config = dict(
    n_layer=25,
    d_model=384,
    n_head=6,
    n_kv_head=6,
    head_dim=64,
    d_mlp=1024,
    vocab_size=8192,
    activation='swiglu',
    norm='rmsnorm',
    norm_place='pre',
    norm_eps=1e-06,
    positions='rope',
    rope_base=1020.0,
    rope_fraction=1.0,
    qk_norm=False,
    attn_scale=0.125,
    bias='none',
    tie_embeddings=True,
    parallel_block=False,
    extras=['hashed n-gram embeddings', 'an embedding shortcut', 'learned residual scales', 'capped logits'],
    init='normal',
    init_std_qkv=0.0252,
    init_std_o=0.00356,
    init_std_up=0.0252,
    init_std_down=0.00218,
    optimizer='adam_atan2',
    lr=0.000702,
    beta1=0.9,
    beta2=0.95,
    weight_decay=0.13,
    lr_head=0.00994,
    warmup_steps=383,
    schedule='wsd',
    decay_fraction=0.759,
    decay_shape='linear',
    final_lr_fraction=0.0,
    batch_tokens=[32768, 65536, 131072],
    seq_len=1024,
    doc_mask=True,
    train_tokens=603100000,
    steps=8960,
    dataset='wikipedia_en',
)
Each number is 128 + 32 x the weight over the matrix's rms, rounded and kept within 0 to 255. Layers, rows and columns count from 0. Numbers have three digits each.

# layer 22 MLP up, 1024x384, rms 0.0825, rows 427-520, columns 96-143
140150106119162146141066183130105047133159075174072148081086121191104076153156064111102095147150126137108127154099152172080170112145148053140090
054128119116119123162129126166142152125048109105118130106180134095108117050136177177150129142125064120118099089148147135133068121163152128113129
130103174082115108162117112102184133146145141116213149140171132109129084173131176157147144112095128113105061083090156100110125106138103125147118
172095170081126109168113119139115135152143157070083134167129168145161093155134079115175141175146171154181110116152141186165111114107119065133099
127090147061100105105090102130116145102152125100168144119156150171106146111073115131151119149185139176121181122125105098129113194133147231134181
123055045063095176093120133098130121134178113148120145107060048137149147120106117134156083116143136159131134093104156197173127221160113152131156
118138122099105107127118097098173136140165156116120082131121132140131109136114154086114180128124120148166129182110108121130141134130138080162074
117122097147125068129134146098140090182107141118125098121132074186131163117111077108099053137112150162167117142114071105138123141142149100117145
149139098147144148128148135108177134156157111124148144152156126124126133122132123159157158108128146125135127154088194170162116123177127138093155
138127182147186068135097126116070127181169127066099124143033162183053186151079059150117150153141087136126153121104080123147147145153164119148154
171113114142058123143146093076132152121160131165100111120116108131174146133140159041128154130191122156110205107053121140097108103152126156151113
102102119090144116172137137138152170121129143144164130145137158186075103096117034156104130102156103134146137138100150120136112085120147088048116
174115091152102111106145084131120175157162084110135160137183132088199182190072173177171149069162120132122169142141101126103147126131126105121100
092128139132112088114180138118112145128056096141095110154123075090144100137125166149105107166060162110124164155170134132134157120121160125112135
199175127168111160090136169120142140154111124103172135127130092138166141062143089133070157130105170101135051130142155116162088118165093138130146
130131154150147144106148122131173130132122125161176109149136104088149114177147130177185168140145141165118142140076141144090158140188135131109100
136114135144147084106160063072095088142090102073092125142166103104164160186142149066139180164130150127133130151048148159125187097131163100093074
162108145189178130148104169092168113131150105065161188170156082108117056126156173133141118106133148126142104076119128130166149140102152141101112
100132157168151232089135128161148160134100144105153137100137145151051123158127158141169157123170124077102135120121176096066076160173118164136145
115104040113134112100151056113151154090119151132100068167058100131112079142111150114150133149162093111134149137076080069097150183178158078090103
146133090113166140149138111161128147113155142196081130150127115156134131087102192122168149073128123138115108120086127196081094147081079145159081
155106115112146129137135166116130145114124135088142162124115101080044098098161114116054158123127173065167128126166106141173110135109071097045146
071175139099168172135114130110131149097116082100125118108152152117124130100077134216097131077143182130127166051157118182120141053156145143109130
157122194143134098128147235123080148083195110144120159201111136052180072156059127121128126140104137130069126125132207138078116132112117172179103
193101082214107147143131168142076157096132143086123169118124152139114141123098139168083102135094104107095087134159129098122121123122070106092138
195093161144143115139102151084138127168108153099098123126077168189101136075065096121110136174173189119159155110155084181130158193168109140132127
131170156123136098116134123133087174148120094090133160151058097153147137130131149116107118157138100128121140130074157143123180137114157116140166
127080130123076148152153119113124145110194122096137228076102109193119039067122060110101137152151114118162179078159098136147131126188161156129150
148156139120117167154108165158107140149117154084099108141169120058060127088117180162107083124106144171097115099148148132105151118104119126174130
189184178144110115087080198121122206113172173100152104115164116113106191087109136167122127117128226080128121074134166108093104127116082124196150
168118199158089126106107109136127117094157182107163087105110148117146134099208084122146132113127144177143047174144164137161148110135141127095161
135085158184099187112131120099111138141148135128153144150153105085088108141160150122176102092110092125117127091121142099035096106167144098114110
136081149096085126142120207116089145159125088163162162142098089137157137106104052143100102202161170074120081095155098130121122102148123096134138
076114126145180107151168140062119176083126166179098134140092103141132141121102114136122128156121154139146052065156120161125180098109135106059114
143096132152109159099143164143143138069144145174106174132159171114139098148147153090149168151148149098092164088160175093061129136102084137202155
130151089113110129114130137123116107103149077140148161107140127127141154072127128102104116131141130146083181111201187137192143061113090126178107
121108089206094176148146125096119142068139175073123113124094108109105124095170102130136152194182118076083125139171164076171129154097080097116064
171072130112131097093126088103142131122125180114122148124111136129156114088140134062062167156134204139115137162204139192137113158104151136158118
131100156113129105135091158084131092066136117109172142111103121110088113124156122140178147139137161110099127120098105085079155149158118124098096
099102162124122152124137140134038131095127138113102114081174116125166157071101109141159160112147206179069050141184099124146153169126104092145093
135163085112143086097099132074121095085148101129188038166109127069169099165151146156092172140171101120136105145133073124150125088117174137112094
157098131128154120123161105120120078177119102128097220100170053151135128097114150145180043135095160066134075114138073155155157130164179175150120
098152132103153157161124150102127153120114064072124130108064114117167146099123137184129111132182169167124121088116154112138065144115129108185141
135107112095152187126138093175146118175100124094109201178125183131117120126134136143101171135171172112100196127112145091137183097112131145104109
116157154171168118127182162123143188122124120168108126129160092131207106089140168120135104165137119156229169152170134214102139105095131141091133
093141162122146088123128137135123187154085126111167143141170113098157169132123116137090133128107098106103143141125121144144122160150130113137189
149179094166132159149100089120123138137103158170094101135093147198113146118142115128145091108108114133053143084081065131128082138134119151129140
116178095157119108169140148115116113126109127137069151111109135152137144084103125156121126161223115101136157065167132168133097141129156160118150
167119117180158154116148142112085105128129104156123159169097078065099135052136136117156211116102187101111095110133084093133103065179139104065128
138098069130156139105123118108125127131114120131140087144149080106114166086110145167137161058148134082047130182139111111164113154101120116128131
167153140130117149138111126130089133096092121109129178152169173107167143163067177163120130127070132180154155096147097185131116125128105151108162
156122117105090151140114152193090094079091129119204137162148150201154152081137131104118103104149154131123114131109136131109177107126105118105134
043153135127149155097110139129135084118073115101090073161152109102142144073164172085060105147158113120153099147109074084103037081163143166119079
143136054127127130143114123098157142089106170128115051151110153120140094131128159190197117125152151150133104147119199162068102080141093116121065
143098127104124152130090155073137136210197112090149142141113193115208099110136111123116117118120137091087145105155147113130050119084162095152105
137133123120117119140143151112158105122131127139115189138171081124089085109092110180129134175110193156111102098144143148115127102148089142085107
124175097098186190133198121176108061127101142117150067178121145124186121113080130127180124146144159125084124153212096121157131069174135147068147
113070128151150146096110126142169057084143141144112144144180182075125146104083156161093203119082123131157096131114125131156167042105144130135154
103142112090130125149074106072180093090116089159170112158169142123127112155100181117143124159092119098116122161167088119060204187129169186109157
077140107078162135184138140109138066143115104154166102119095166166133122113125133155104059156176081099221098173074116124136130122153156120141115
120119130116173086141152139133128155111106166083048126178097088100155111117164138118113150141117159152191076133120117152135094129193181064094140
142092072119119191121118083124180081119136149139183108146130191131197169123182064163143196122157164132157092117140155181109126159126114070135125
111143114097104128142134118169109144175153095090136080107069098117166150117142183099096106133124176135114148147098135157153130104100150156124165
170104146092150111104120152142170091162207103168181089133136119109142121133119082103091095105090158140131116130099083152135095080127177121117166
131148147086089127124094125140160104168132171123129133137106188100160110134080150144127151152109112127155074159104125204162128075133190090136086
098118149111124091126122075108147131105123060126113184111147172131127171103168140115222124125132189159130127153088163148142124184158117185141102
135137101088099104122116100074159145155143146151113151074146174144134156157151185168092116106152116142154185118107172156121104226119094154083178
147084140167165135161148151097158063156150097142143161076133164115093182127169142103103092083127072082088103059127083097174103112158167122141093
102119137142114118156080125065160161123158121150161150093108150115159158240187131120122066070136105173148132144104120114122125203123051134157191
100164100130130136252084185190142138159114102164076147146070176137131086063166111070086101079154076162081135087119056213100151098129129137169131
153120122131145158131138148101079079160095125076145161148104140139076112118137153067151154118059127104140152117098168154139118139250112104183107
084148128111119167136169156109092153115176107118125061163100111105093098129115095114117130149189161123170105094156116104168113125062133087049156
125132125131066117131107164145093156136146118081105176157104105204123081151158096114101074119089093131180146134124201110112156110112119210103131
127154114187173083173038096121177131152066113141084160091065120131150172094103122163103130103106134134145149145188111113104154166179119130193113
118119107112141114172119129143119203102108101157121125204146091086207143118066110147145120123084086083125159125148105097104160140125121138148134
132119136152108145108114099173102105178115156088118151135154103126173132102136109147130131116159167136101077121155147176144128095114137141071089
123103051081140144176113195109150109126073143087106057070117112112129103157126177132178125108167114206095114160141157106155080107134088118138114
181117150125127176151110065117134151106126141130090115103135108164122124126150105113073110075092142109140168157121118164107160103185070108124150
055138192106163164140113089149165144128137178121159133099188145147174108186094208140131130083191074145137169125107168115160116101140107100121145
105197131145092106104120153110083094137136115172086120121082140123153123144172183140133099087090150131116103132110124123124139100151111127104168
072205094090167172159176168119128117156168116098069083181073079138099131047067166089113114083151095086056173075159163076135111155106086079164128
171133111062123123152104151138108120139143174110100107117109081104129125126148112115122123182190132079074078106128102105130152118169126181132141
122113197156158143129096162126164130112114128132148133154138149167154089126112085148064129118201092148099107125092106151161157114197136144154109
146109089135125082076178089093112099085124090168127185098176133154091097109119096069115105119114147135143116040085088091124117135155129082054096
134050045083145102150140096076071117114069159129131112163078122133141100131124163120141124142116114121122109111116115182114173201086155096113121
094152073151076129141159155147090116108173099171047144105049126135073131125112084120107138138136020096133148110114078105072100099133104122149126
125081136159161132141118090184154134120155133061134131164134144099130140111112143103185121162177108107182119167194109128123150044101171172093110
098091140137098182087158137150125163144107095118155137176121106132077187129092136115136165099210109119104130102068141152098128114111129150111114
108074141186166140102140186103089103105091206109103125144113138105079159151119068145206131168114100151143091081102114119164134112122145153095163
155082150087152156124180171176159107154098109157154152153046183138168102144126133179103111129101164103110074168103121115162100183204119145117095
104178150174135142100100140129153115108132136090131101169163166198107115166123184143136083072167092126200145141138105082121087122133184141090146
152133132136110131129139148115093103164122136103072127133116123152104166120111079116133165147047141157139079091147165107104085174162092098125115
064137136147185202075206174151106129123137143195181143151139133119147117130193167106129112186142130109089114123122102052135118076054125121085162
138147128089185130140128147120110146122168152111131094153107142131144153106096127119099112065149142125139140110045167093086123121143092117093099
# layer 22 MLP down (transposed), 1024x384, rms 0.0803, rows 427-520, columns 96-143
123121138036090082171124126103125110094156144080059152089130186125189143144101120121134122149124070186165143062110072145107151129123100096122162
168168146145066189107133116090136134114179136123130147102181127144143096148138130127167111145185155107121111093146104147156114128139163114078063
121189075167098175120078102138110105154158103163124130121131117102097137111196104047097144063169149091130138123085129133188131124115163181078142
124076162105123093091128153157132119114105100120080128117120090137100161154151148139154133096140119098129114124101095152180165052094090178144155
143129117106150092135141114145130141110121130148106127116138136123139100167130113137173074139088168127154108146162183171173152159159115087116111
197102076122132094190111147123164158093112157102109105111194111071123107129141187168069134101188166186122129144166180164161146142150106104093142
136180168135127185148145150164093118150141113120138159088142122150138151111117123125101093119165177113109131128121134107149128151082166103111121
160122144090104109167109109157146108139129139124119159120148179121091105130107084164138116125099081168108131094119168113135121100135117154111119
082164128129130115154152169101120071097136142159096081116109131130143069116076100098141120136089091175154144132089049106091153092170149133139098
107100164096092126119138138103188134098097112115125094130100066116074127153106085044121154104117134106104119142117089128157182126153137123125141
103189149128140130104185173095137157142129122131131168119106148126124124131126116063168100123136057100148140144161091144116146135151077093091127
143182128118158132180171149113123133121114172116132139163126064151110150139126058137148110139170119160121087161157148132141120096166167155058078
168148185098138091082094099118090121081104128097131106105170129148066122152131208148136109143127057107123123104126112115160072064116136134151142
129158130154117133122183178140083103130117109166087098095149139162143093123112086092129164124098142131109097125133100106107148138135162156151141
184147138148118120125140173162121138084105156137151162168124137135076176177089169118149112159113102073156182124075095121120103135087174139132145
163112147133170119118144166131065120136127116109130111132100126072059128156101145068083172099136130098060054112110135164166148135083135114145159
193135232155131187207139195176147109112136096092146130098171165150124146170130086127082166154103127081130111129142083123067110105085181137154151
126139136117135138144092148088117124122063137085110135099105138123082111097219121100137065077094134161160078131102059122137080148102147169136110
105063187071193165169094160109126080141087124164140163140126110121180177080117130125193181105139083136094140100151111130149158152135103148134144
160075167130103187123169167127164168179152156157087184149157111106114155161120108076141126167083213114099147109050120123139148124117095162091119
155152089126145165138124047117137103149101146175148124067075122151124154150093170119146106135167093167127132113169148220108094088138132130149140
085114165142081096160101194139134098134128169110129152113120079092160096136093168103117166084178178098144150126146117104117152112055141073091155
106118129130076154161094173168075092150151122150140149153125169096096181126116082068175143114095136129089076132087159185198131065069168094138105
171092062126163107174153121143143105104135185153137112160190162111151119095165111151167136132107139086163116161185073105117139137186174107059151
078145116112187140073170137132142136129127139165154139123127135133108171107117132109129140121134105103126132183081164115133105155189106142134122
102130076121113148161105117097199093117120137125143149176113142164121143092121102128118134171117124067111138115122137077090171064132146174147100
141151038117134163142158131161136100141152107120123133231158141137144168130134154114089106112159210125136093125105139197144118113107157086174133
081107151138131120121126133109128165087143086109111132140133121154063106098112130118137143081113127115128207174087144094216140121105183072131105
171130135137118155188076103154159084123115147132127117134202123140135128062140102104149145113084185133119185141145089076140078079136141080129172
148169159135118176081056170130115152136097144089144116143119071097075143060133161117093107128226206085120109157122124138095054153120116160140092
144178150148126168150114104182117137095118109138171107172081124200089168081133143043119122164155110154123144163157119114134137145130168087105152
162163191131152098134080084130126067116115100114058104155111174105143163072110124140094157114109183124098044128124104146137206171117119094113121
135144192106137127149115095121104111139134170093102138124097139167122079140151082088169129085138080181085097134148137151170086142109144164161123
126102129120122094155157152149091121146090140128166117172153135168171150166115127093125162174127105171114129147176162138109099109181152122129090
121114163191144130169135164063081135158129123170099158159125083137125170078128155142121101095105133125122085123133122129112156116127110095158165
092190155142142134073155132082089136128089092093118142118106114099096177125145130176107101131101116141117181152119147110130133193108120128113146
121072086132161131122115169162088153177168109113105150141119131164129153130124105137102144179179125192108068115147149051161133106154120131121124
159120096117127135118071153100116126166140137176111146154116126162156103103168104100143171204138143137070113130125177149051114095137122123129115
187100137127175117094128087148168041177106140106090098087170135146075136173080133064134125153080090150149163138106120158121107118129107102133158
120088141142127105125165115119106110180142121159169176155086119175141126092107112153105146138092095052074080111175150131215108150171144051087148
107101092102077078083158113087139121124117136135120148164136179106115139107168148133144146196128094133169111088156129084168102113130191104087142
144117077142119146131101196125142166083126146162130092120100174180124104152118131089109137123145116147133158105081134115167144118107116080122138
172125120147166158124158205109135179120150167108108142091112106147116146121081089170135157079096083111153120074124147176118093129131162108038132
152141092140069082094126045117154066134128125085155072104157116186093147118097119103180143127116070135089181130092154124067124153116109063123082
101107140115118116204086145156089101145066126133133104132144129157131139168132097076084146114143129130130095136083125085131086134119179127086122
153117160132140106097115146072185134101166080085117154118140126153151126049136112062092127133170096100090132111070098128176169093142090124148139
092096151063174119149126114121135147135133098115143133169140111111158119155130176101130114148182114076075102161153121144147127168181132111196134
064081118094182132136149064136121114125104130121152147100066136147131109113156105066105157159082082107122123087110119063085178143142062102112137
150154186122104126132135156160124070127128107139162137117105055178128132129142180123082181114098148133101070154146110107104107116094160110147156
143143130141155086137122174134093115175124163122061126162167149115104088083078084105145101171152168115144131119134132093141111153170166113157096
121117139118154176124105139126150094139141106104129107130170136125114101124141175096102131102093130152113134112163101156124149158136147115137132
157113114158136114090109044090105125153174130101079141132052132099131114145139173125128147111146134140149146129148123169132154127166147179169178
127178087079154108103123116079165144071134097128165098200159079108094135098133099125151126115107168127140138139207087123100128060129126101169196
116127111133189118121142147164147149135145137184115123133130086117073137133111179138129143080174163160111172101116165131148141112110126088126169
151118090068154173142075159094073114080120148192168150138070143085105129132149122121135077123168090118157093190127122121158142105155095117090150
094128087136121142147114199094104145117143090122113120107186111119120140087121147174137148097097132104117146191100130140155166105103175093162144
121122177107137104098116102108153149110108122108089190166171099137127135132151089143079176134106192135068092100155105102177116139078089113093087
079085118129168161108120151136106121181131098115137144109122162155157140162118089098183141139125105090066143162103151145117133163111135110147125
118171109119141183129118116112141105126144139153182171141094149099161131127190149111127099077139118117173082088073144124153129067112111165141066
201148127132122116105119115135104142159140119092105183182164095134136128109181133184146149165130122103088132106035142114139091084135105106108103
138117064101129147111145113113108108089147142117157115103116121198158139111121139132112168140166118080112121139051080178097112167158140073133104
121181144142139089121115114142066127129086118109080129099115113157065100136104179114139140123117079116089169151065119141159130108121158152150141
086117118108079155110156093142138138101099128098144112186162147099146138124144181072133110154133130122169087149134110171170089102132142071058063
148108118083135171124140139080089110120148166138103081104061071096085092121153092144140122145132133171182070086130098167169106093132098141160150
174115129133178125080139131042116118117146103118142126127132147077132107147097124151131177154129122118133129189154142065142144042105157149122133
077119089165110059061098127149100135080104102144105127105102154199142129111104095164175074115071169067139108133133161152110157144105086090176150
130111130151122118106116120142115115186144117135121170114164150149137124137132129160161109092157076118203117122100108148163086130118114211165161
121120107158077107158134084098099153141139129178176137190190154158152081152093112137096090143148127135107140104129102078202104129123176075170158
139151159145110101145137134134146214130128142159137145117095103112190190230135108122146136137142112128133113139119140156123059222060135142195191
143094148119154102212064136132158123137140096107184164172129116149137190179152093192183183111118108068061139108172138132133145128117192158134153
142128091125075118172129093128102128145176169117127077123129115111158089118138165139084140131167126122087104098106138103111135148106036091097126
115107112090147090134164044136147117115109106098125114144087091136145125092090097150147105156117143134093096144116128122133161119130136161125151
083161143125140189119140099076123100112125096121221145115144145148115160128130134125177119083099138093076110111062109137185149124118130139184155
095072120108066178118174148110165125120131144094154125064146155148108101151145124098153163134165144151119145102129099121118127114091138126097161
124144122122135143144162116132188157186110161137132135129180143158082135096132124141135115142148135190149113190186115058140119141079111139171130
096135061113120129105072127113151117105119099141148108126107138099084118094079136145136176086152061142122131139153153095129136130123114049132132
099136067119129088095108124120131099125177069100117162104165179148134128116104158159165114152125127151114105137223106064144171106106139133131169
127128183140101151131161114075080099141142150112151122129155100107117071119165157145148099166130098140150083166147154141144149158112148122157150
160126098114177148137091101065067151149110135147143130139151120135187114115134110118107134097065123160152139104138050116104050097111118170171123
128082086110140155161143186132158123106098176113156122143096174119148136144139115150156121115111169136143127122100184091158116199161132098149091
110136098141110130151099136129133097133143150141138120153092157097138112114130135142099166157106138121159133161137140084080182140182177143171101
134135070122099143133103107132114151165083114115098136109107107111163169137104086106145129183131171166082148119138163095064185147114184062137136
154148128129149125152095135106103119111155125119142130159084111097161104111153131078084066123178099150116108134066215049043150105206144199147107
159131057122129143095158054121134119090139131135108136114081100117094050100121111124154055181129102107123100099103096089078109096152115177106143
148108155114112119111068165172131138106111118128136137175135095113095159132065179163167180131102125121143180106086108121153078131168190164128124
171065188125121105128158151107182156144140122134110113123130125149137109117106144164147156116079192156196139108093149146122112155142113083095142
139112149143103148099091171131146128049136179103138111126129098083174100105111103080166252118156120179125132133105160127160161104154135163040145
163140188128206100138179145130113178131102119167162128111095112203142142091124168144149100172165119146034127124102133113135095145111130104159115
131131132121065156166146102139104180066142098152099080112090093101092150088147128100133122163182119060155106144081152168102121149111137091151133
135187113122129146135107131126174157086140139067134189134095138168135105172207152146137118136105101081112102112138198124142102131160179140132076
129142110154116119064120101196101108115119075180134094124119141107153089057145129134107113136141118106140139107121116203138091144153118071103175
141180137097160095132124090089122199115168131174084102160084164120122121125112190131089114097113149129170092135108164122105148130130154100111160
169124134079134155036147058133161150119128151054148138137161116197143156160123143150134071145093185144103193142142106111127099088119060096149124
114152058114126156143104082104138114138140089117104175129157157131146118138105077161098124155096077158157132095073141136081090089151139176143101
# layer 22 MLP gate, 1024x384, rms 0.0769, rows 428-521, columns 96-143
127112130148105122147165142114125144126094133189106125162107090130142129133119193076106103133125149167148139102176213145085157142075117081096162
145113071128142085109184138150125111143120159109125088131044180118140201130144063130117120135168134175140116145167162103155141113124091129108186
053135107149141147069147167139134165130094169169105107110148082144148109163107096095099111178133152137072154157129178133120114126131099139169171
101131135092090092116134169111153164133143138056132131116072097109159167138161148123149165191117175172094123161144142146111141100162157150194185
132089116108141109093123102125193131169199119104151058108129115162095135168124111156143150118150208170158072132141155133144107156188160157144149
158151129139109116158131102176125081138060067131075177070126085130141170070121144064126088138114137130138111123110090143063098126178133130138122
128099145110109133081132106127151110112165158147123120095136115128089069101081055120163118131065066110121114111158123086185124113116099142143114
086075088094097140095119139090058145086131081122137131138111137067181140121061120057113133124175166131089149152140168095060134142141120138080102
052137081079130176133164195113093099068141178108098104164142148126112140091074118166094126098087135129087100183092141071122102121195149158113097
099133115140137112108080143151122119152087094233115127066154149097140106123113179127109134094142172142101120131095108132193107110134176089170072
098094118123149136085174155130089124127138120106138146167130110128127071134133104107099060128130140179097134160127165092158117118156104115094077
144113112183134110100114144093082100105107064086165141077153073085074167074128130153096175150124130116164137128068176063155110105178112129178136
131104148078112139127156110103121133141172126141124142162105102177164182087080070100146182098119077161115088111067095093116144121139196086140144
085142142167051094144088058097087063105143178080143170126081139101137084083138151158117088072129082121111133165122156062111156134122156108127074
087116142187139134101153150119108174160083108121122133161064151127114150166084112129125147191165175172094131134072166088131158135094080136099156
171141083162114153085136107086153134131120109072137125138174122137133102155084172092085117130138215180145105137164141135142078123139087161133138
123132115094041113144147099105130079150122168072204104102126137047139177138122113131125123141132147169177154145101142145108101169169151162080113
131085149134138080120161171164145106067153137070100141095141152152143098115126107085087115094141153161127123193137171176174172117111081196143110
119137080089100214099111142107081112116148089159088158088194123077130080093120170142098116121103076113113146126073163096172110119120086152121129
109160090109043098106087113140163129076153167175149138146091092165115117165146142086139155037165088134112175150087143144124102124104179093174154
131091154108130120141106105110131077148102119150138088115122110121204176108147098102133152105146150139128121130088128099099132122112188154109198
065196052091151159087100088038123166159093172082072157121138156095116106217094151133121166103119112130154079108094127083160108156095124161117121
152123108112124144097161129130129127139067114122106083114127105175114084084170086150104124143124163177130119126180151097138138133152124135124087
157197112153101134152113172190087121117128057110156169129099116161136121116171139156140117129128142163132076148101084135098110183150080108149092
197183122095125080128123116086166127116114111107140087123152124136103120136114178089105110133169125104143172165148189123103118142117154101076108
124118137139131159075162131119092175135174084103156121115164110132100115135102149054161204101126181127151118095162108131147138121123187050107156
154094103120086094127086137123118130154143115133103169128123139170137129170099121069059174161125110140141201111102098128205155114188209143143122
164106106095205165168144190143117129191091155164091146096140119175114127098090069147131071124168114097163131136095186077179107153128136161104111
132128104085095166185149122116107114089176103175164121106114109152138143121107099136144170209122142148102138134100176059149158131139106099121091
154126099179115114146129117144167114135132117169165153076159168147096127173131107115131128125105170091126079124112156091091095218115129161083167
140166133104144128097141215129170116151100167149116113128155116108060157160080160123099124082174110162128120143097123159113137103103165128130125
139188147133106077126171136157164109125099125156163126114081201112139123171122095120100154064086119149108128160128116126186097136209138111111133
093150153161073127175131138095177124121157214122122158133110080136135131154167108141103130108129152134123094115156125124137052142115117091116093
136154132082127143118126117108091091117076055137178122108149119125112114105119119179132067117102192099087128120160090174136108155094113103099107
130063116139127083132074130131152090153154190164099157177101156109146122088092163128127063144069133124168067130120120181142079149140145122137155
040100170153156091086100118139177118174126114148071147147167157145066146086152095103083169125110131062149153128124160043137094090096150178082144
139110124091142125148117148116149132094121113152149081091107166119144209077149122060110145123112130121081082164121063116151133180127131162102095
125106121146169109201141149159133088176099135171106113120096105125110116122081092090126090102129068116104068137123161170145094169109147116078202
121100194125155099068178163092157074150167091123157080110145070110129084104064188128135118177091153180104189110080131156159139138076095098098130
142173095098156123145091168082115132140118105159096171142099146135116106138120145106135164118104136114135061166137121087127151143128136144124092
104055151144136058126156123125114106163108137120086162096123081109105145130166105145102124155068148081096107134131110127103107125168186166161168
127156142164082139076158109099117117086182103102117130185118057106117199115080102157190106082107157135095153136072131101164113113113156063113109
115118137144154143104165198131069107091121078079097085105085193142085160075168135141126073097096121101103115078091169060115083103141150170056125
090103134120146125184059119100080070176144134105117117156135146119105148144113108133077167042164107159174105136136098100152127183133136149095179
124159099148134133095127173128147152141136077178095195147140133142033069118115129110066091162113131101142151141056135143146123060129133123148157
133095100101114142089114154104152130162138069207179136106150151163110102139124169125147115126151084082079146019092123106191072157239113112103161
071127079176157148126175125051078189139092120087141081236129098152112151148167137160156165120193055143104128067141124140110000175140129165110165
093127182158134107154134151125122141118100084118114122119188094193125111194108148130091137148159103145137114092202125126158118103143147151161121
131120129175130097124150165096142105122137100088130148157042152069168184171134110089101125148167132189113190109158166125153113149156100179156088
123166201163154145146093122100126118116060105120098175088225075152096131158181131158105112098129124111092131163136140100107091136116142125157156
088113074132165132130144193122076165105182173113116102172085126149100103107170148124133091131138099135099106152106152150129059131170127136130123
097158139102188083142170144107173085104118085124117146122092121095123117123098065116135121129140130149158074176160190112128094126201162113162135
138161083102079145173195168150119095120126148125148085143093189155163136129106143131091194107115112143173148165057141099164123190147128129180131
123087145113153085095123197017149101113161121161139087123094081139170148140131134160110052148130123142116097078106141128164079098149107109111141
162138106118178149133160134141092130104116165190213098104102147116134151125087094157160110109125140127164178178138145156156092170145124195143151
121178063130095145155124141137129172150106142110125156111077155128106128102132070073117130123152191139106139139096183115163062130092163169173151
131146135153107152168121073090136125081140188163117134090151119093160142119141109192128120148131176125174125132118165107137107102141118122118116
147037083101123120165139134120140119140112097144160142130180114136108147087158157170064136099083118104198105114150157144104123157088153200155175
167109148129145126107131085061133159133142150140143133159068130162127123098140085128156177093113163103121095119115110162164164111151138132104179
170127185106110109144142120160118121098167154116100113144144125153175098121130135128098132182110164096153107162136134126133110115193108144126084
142190164097128100120108103170055130102140079080033161129113170122019102194117193129148121130132039101118144160108130172190130083120140164162140
110122098165195129195085108124107157140195099077090105091070060166087147088156158108149082079197090118092110121082161103116150101145070177135183
113102106159121140207126146157064111138151125107124103112124183115131166122146120140135124115172099118138149077136148086194098073140069113112101
132136091164114131136130101103116142129147110143173100100127095156084134141075130138141146143083130131149110110104157141105114159114182156162039
101169172130092127046194129118085106097144137141127081161136115179154170065084099130146175124139143102152111130140180091132155117087143145120138
118170136207142078105145124120159140068100126121129120165082066105118119124108104111097168148121094173148076088099138070110089098099172155142083
132173138147118152161143155103113096058172165158116195069156101150142171148083109106170126107184097103110111106109074112163124063110155142149063
135117157082151091147142141103120050122088108137150114082090086152067112111111114115110165158143127116137140065151137118160100126157201141094190
134121125148114106100128127059114066135173187105142150129144154112107092155101126166129142170140112092140055093165144039120133152098098198086144
112088100195150117148130135127111082160098074178144184089135121184139189099134192155129148213134094046060167085061195124100076129176189134184141
127173109113123145132106095136106094133163136142125135118104069126163122088118115099126070092072178164093122225132112158106124098116137131131158
142077151073116109114168115135181130113134153197168130105134148146114098184123119174106097163145115098132180161100129094145113133143146152149146
188142089088156076154145113127124124129094073115099109155129152163081147128114166153111117125124120143138142163075151153135157137225079172153139
130097098146143140100172167098143140154101063145173128126114111168098159133058132124128167144101095119069138148129141136131136073152154125183105
122171139116149155090076150161147141165151119132133163113064088159118132119129112134110094091085112129136128070102142142103091143169099126203099
139115138135200105127135154199068125148189107103113119075092093095087140177140198089114081122134089120175126072142105134125087176100077144131092
096150125092101165125149138143112193069127082168154161137134085121095170157114142144117159118098124190160110072138121106121054090172135171124174
115131134167137148150098209125159091169090127185100065159098160159125103093141067112072107117137100174109139132092184068131129138126149139111144
127130084151143142105121121103182164117135112082130134144177135168138127115125087131109117057133118137124092132104162081142139117104123118174124
074107123150135125069108198184065114107123156117075142136127154162065164105112154101142085106066124178098117144099126150136090115131110129173146
071116157087110113144136112171099072053113190148138131146151149134124102102140047135185132138121147158102102107137098089119131108175212116096147
121171113088131139158164118082149101161171122123137153110059120116117104139115110136148078135176106126118146137172192094206075205093183057064168
122117139175143090131149142146065124128153083077100108109129138092136109105174099080112086090124126171178112079128122079101135135160150168119127
105104100120126184163136135089060076120119130141097129173062157147161134117088136086154181166124118221104108116095145141159123116103066106084028
155124131096114147138126141101099147175136144047129102124092107151077087092114098151135130130142113125183099113101100095167153118134139078058102
143120098166064170143096206099072105144103131134155135092137115162148182123158038104160129091181111123133136135108153111185145145130090099117181
118114126112118136166159162104145151125113141156135149082153112134097135061066150115184099090118135131119146094169139129150102133135091194177140
106149108145131134124099123131106152118185129139129107147096119084136154039160149170080098140182114118097111196138180127060127121147129119143175
121125170104154128139119108166057082093140169098153088110151071101097110124111128171142168129151143165128138135127163109119133108128135142115165
145129138137128125113151172127106150081087111171090105149147127113109126141134093088134124119113117127179187147187152046143158112109119160174081
114188103110146129167099156127122202113186132132107106110120149126085186100137131168073137079127129116194116091136111114124150147126137128146133
094134145133131111213092139147122047091159085112150155106131107071144140123180100064122154152114151168116101128122119100144072102151127150119113
151149107116132133124152131136107080185093097121132117125155146092141080086142119125101074119108138156142118168133155140146114164120173082142151
099079090144183140155212169127187138139165100133142106128112108173160122136096135075095149114171073164106105101210175141136132161145211176127138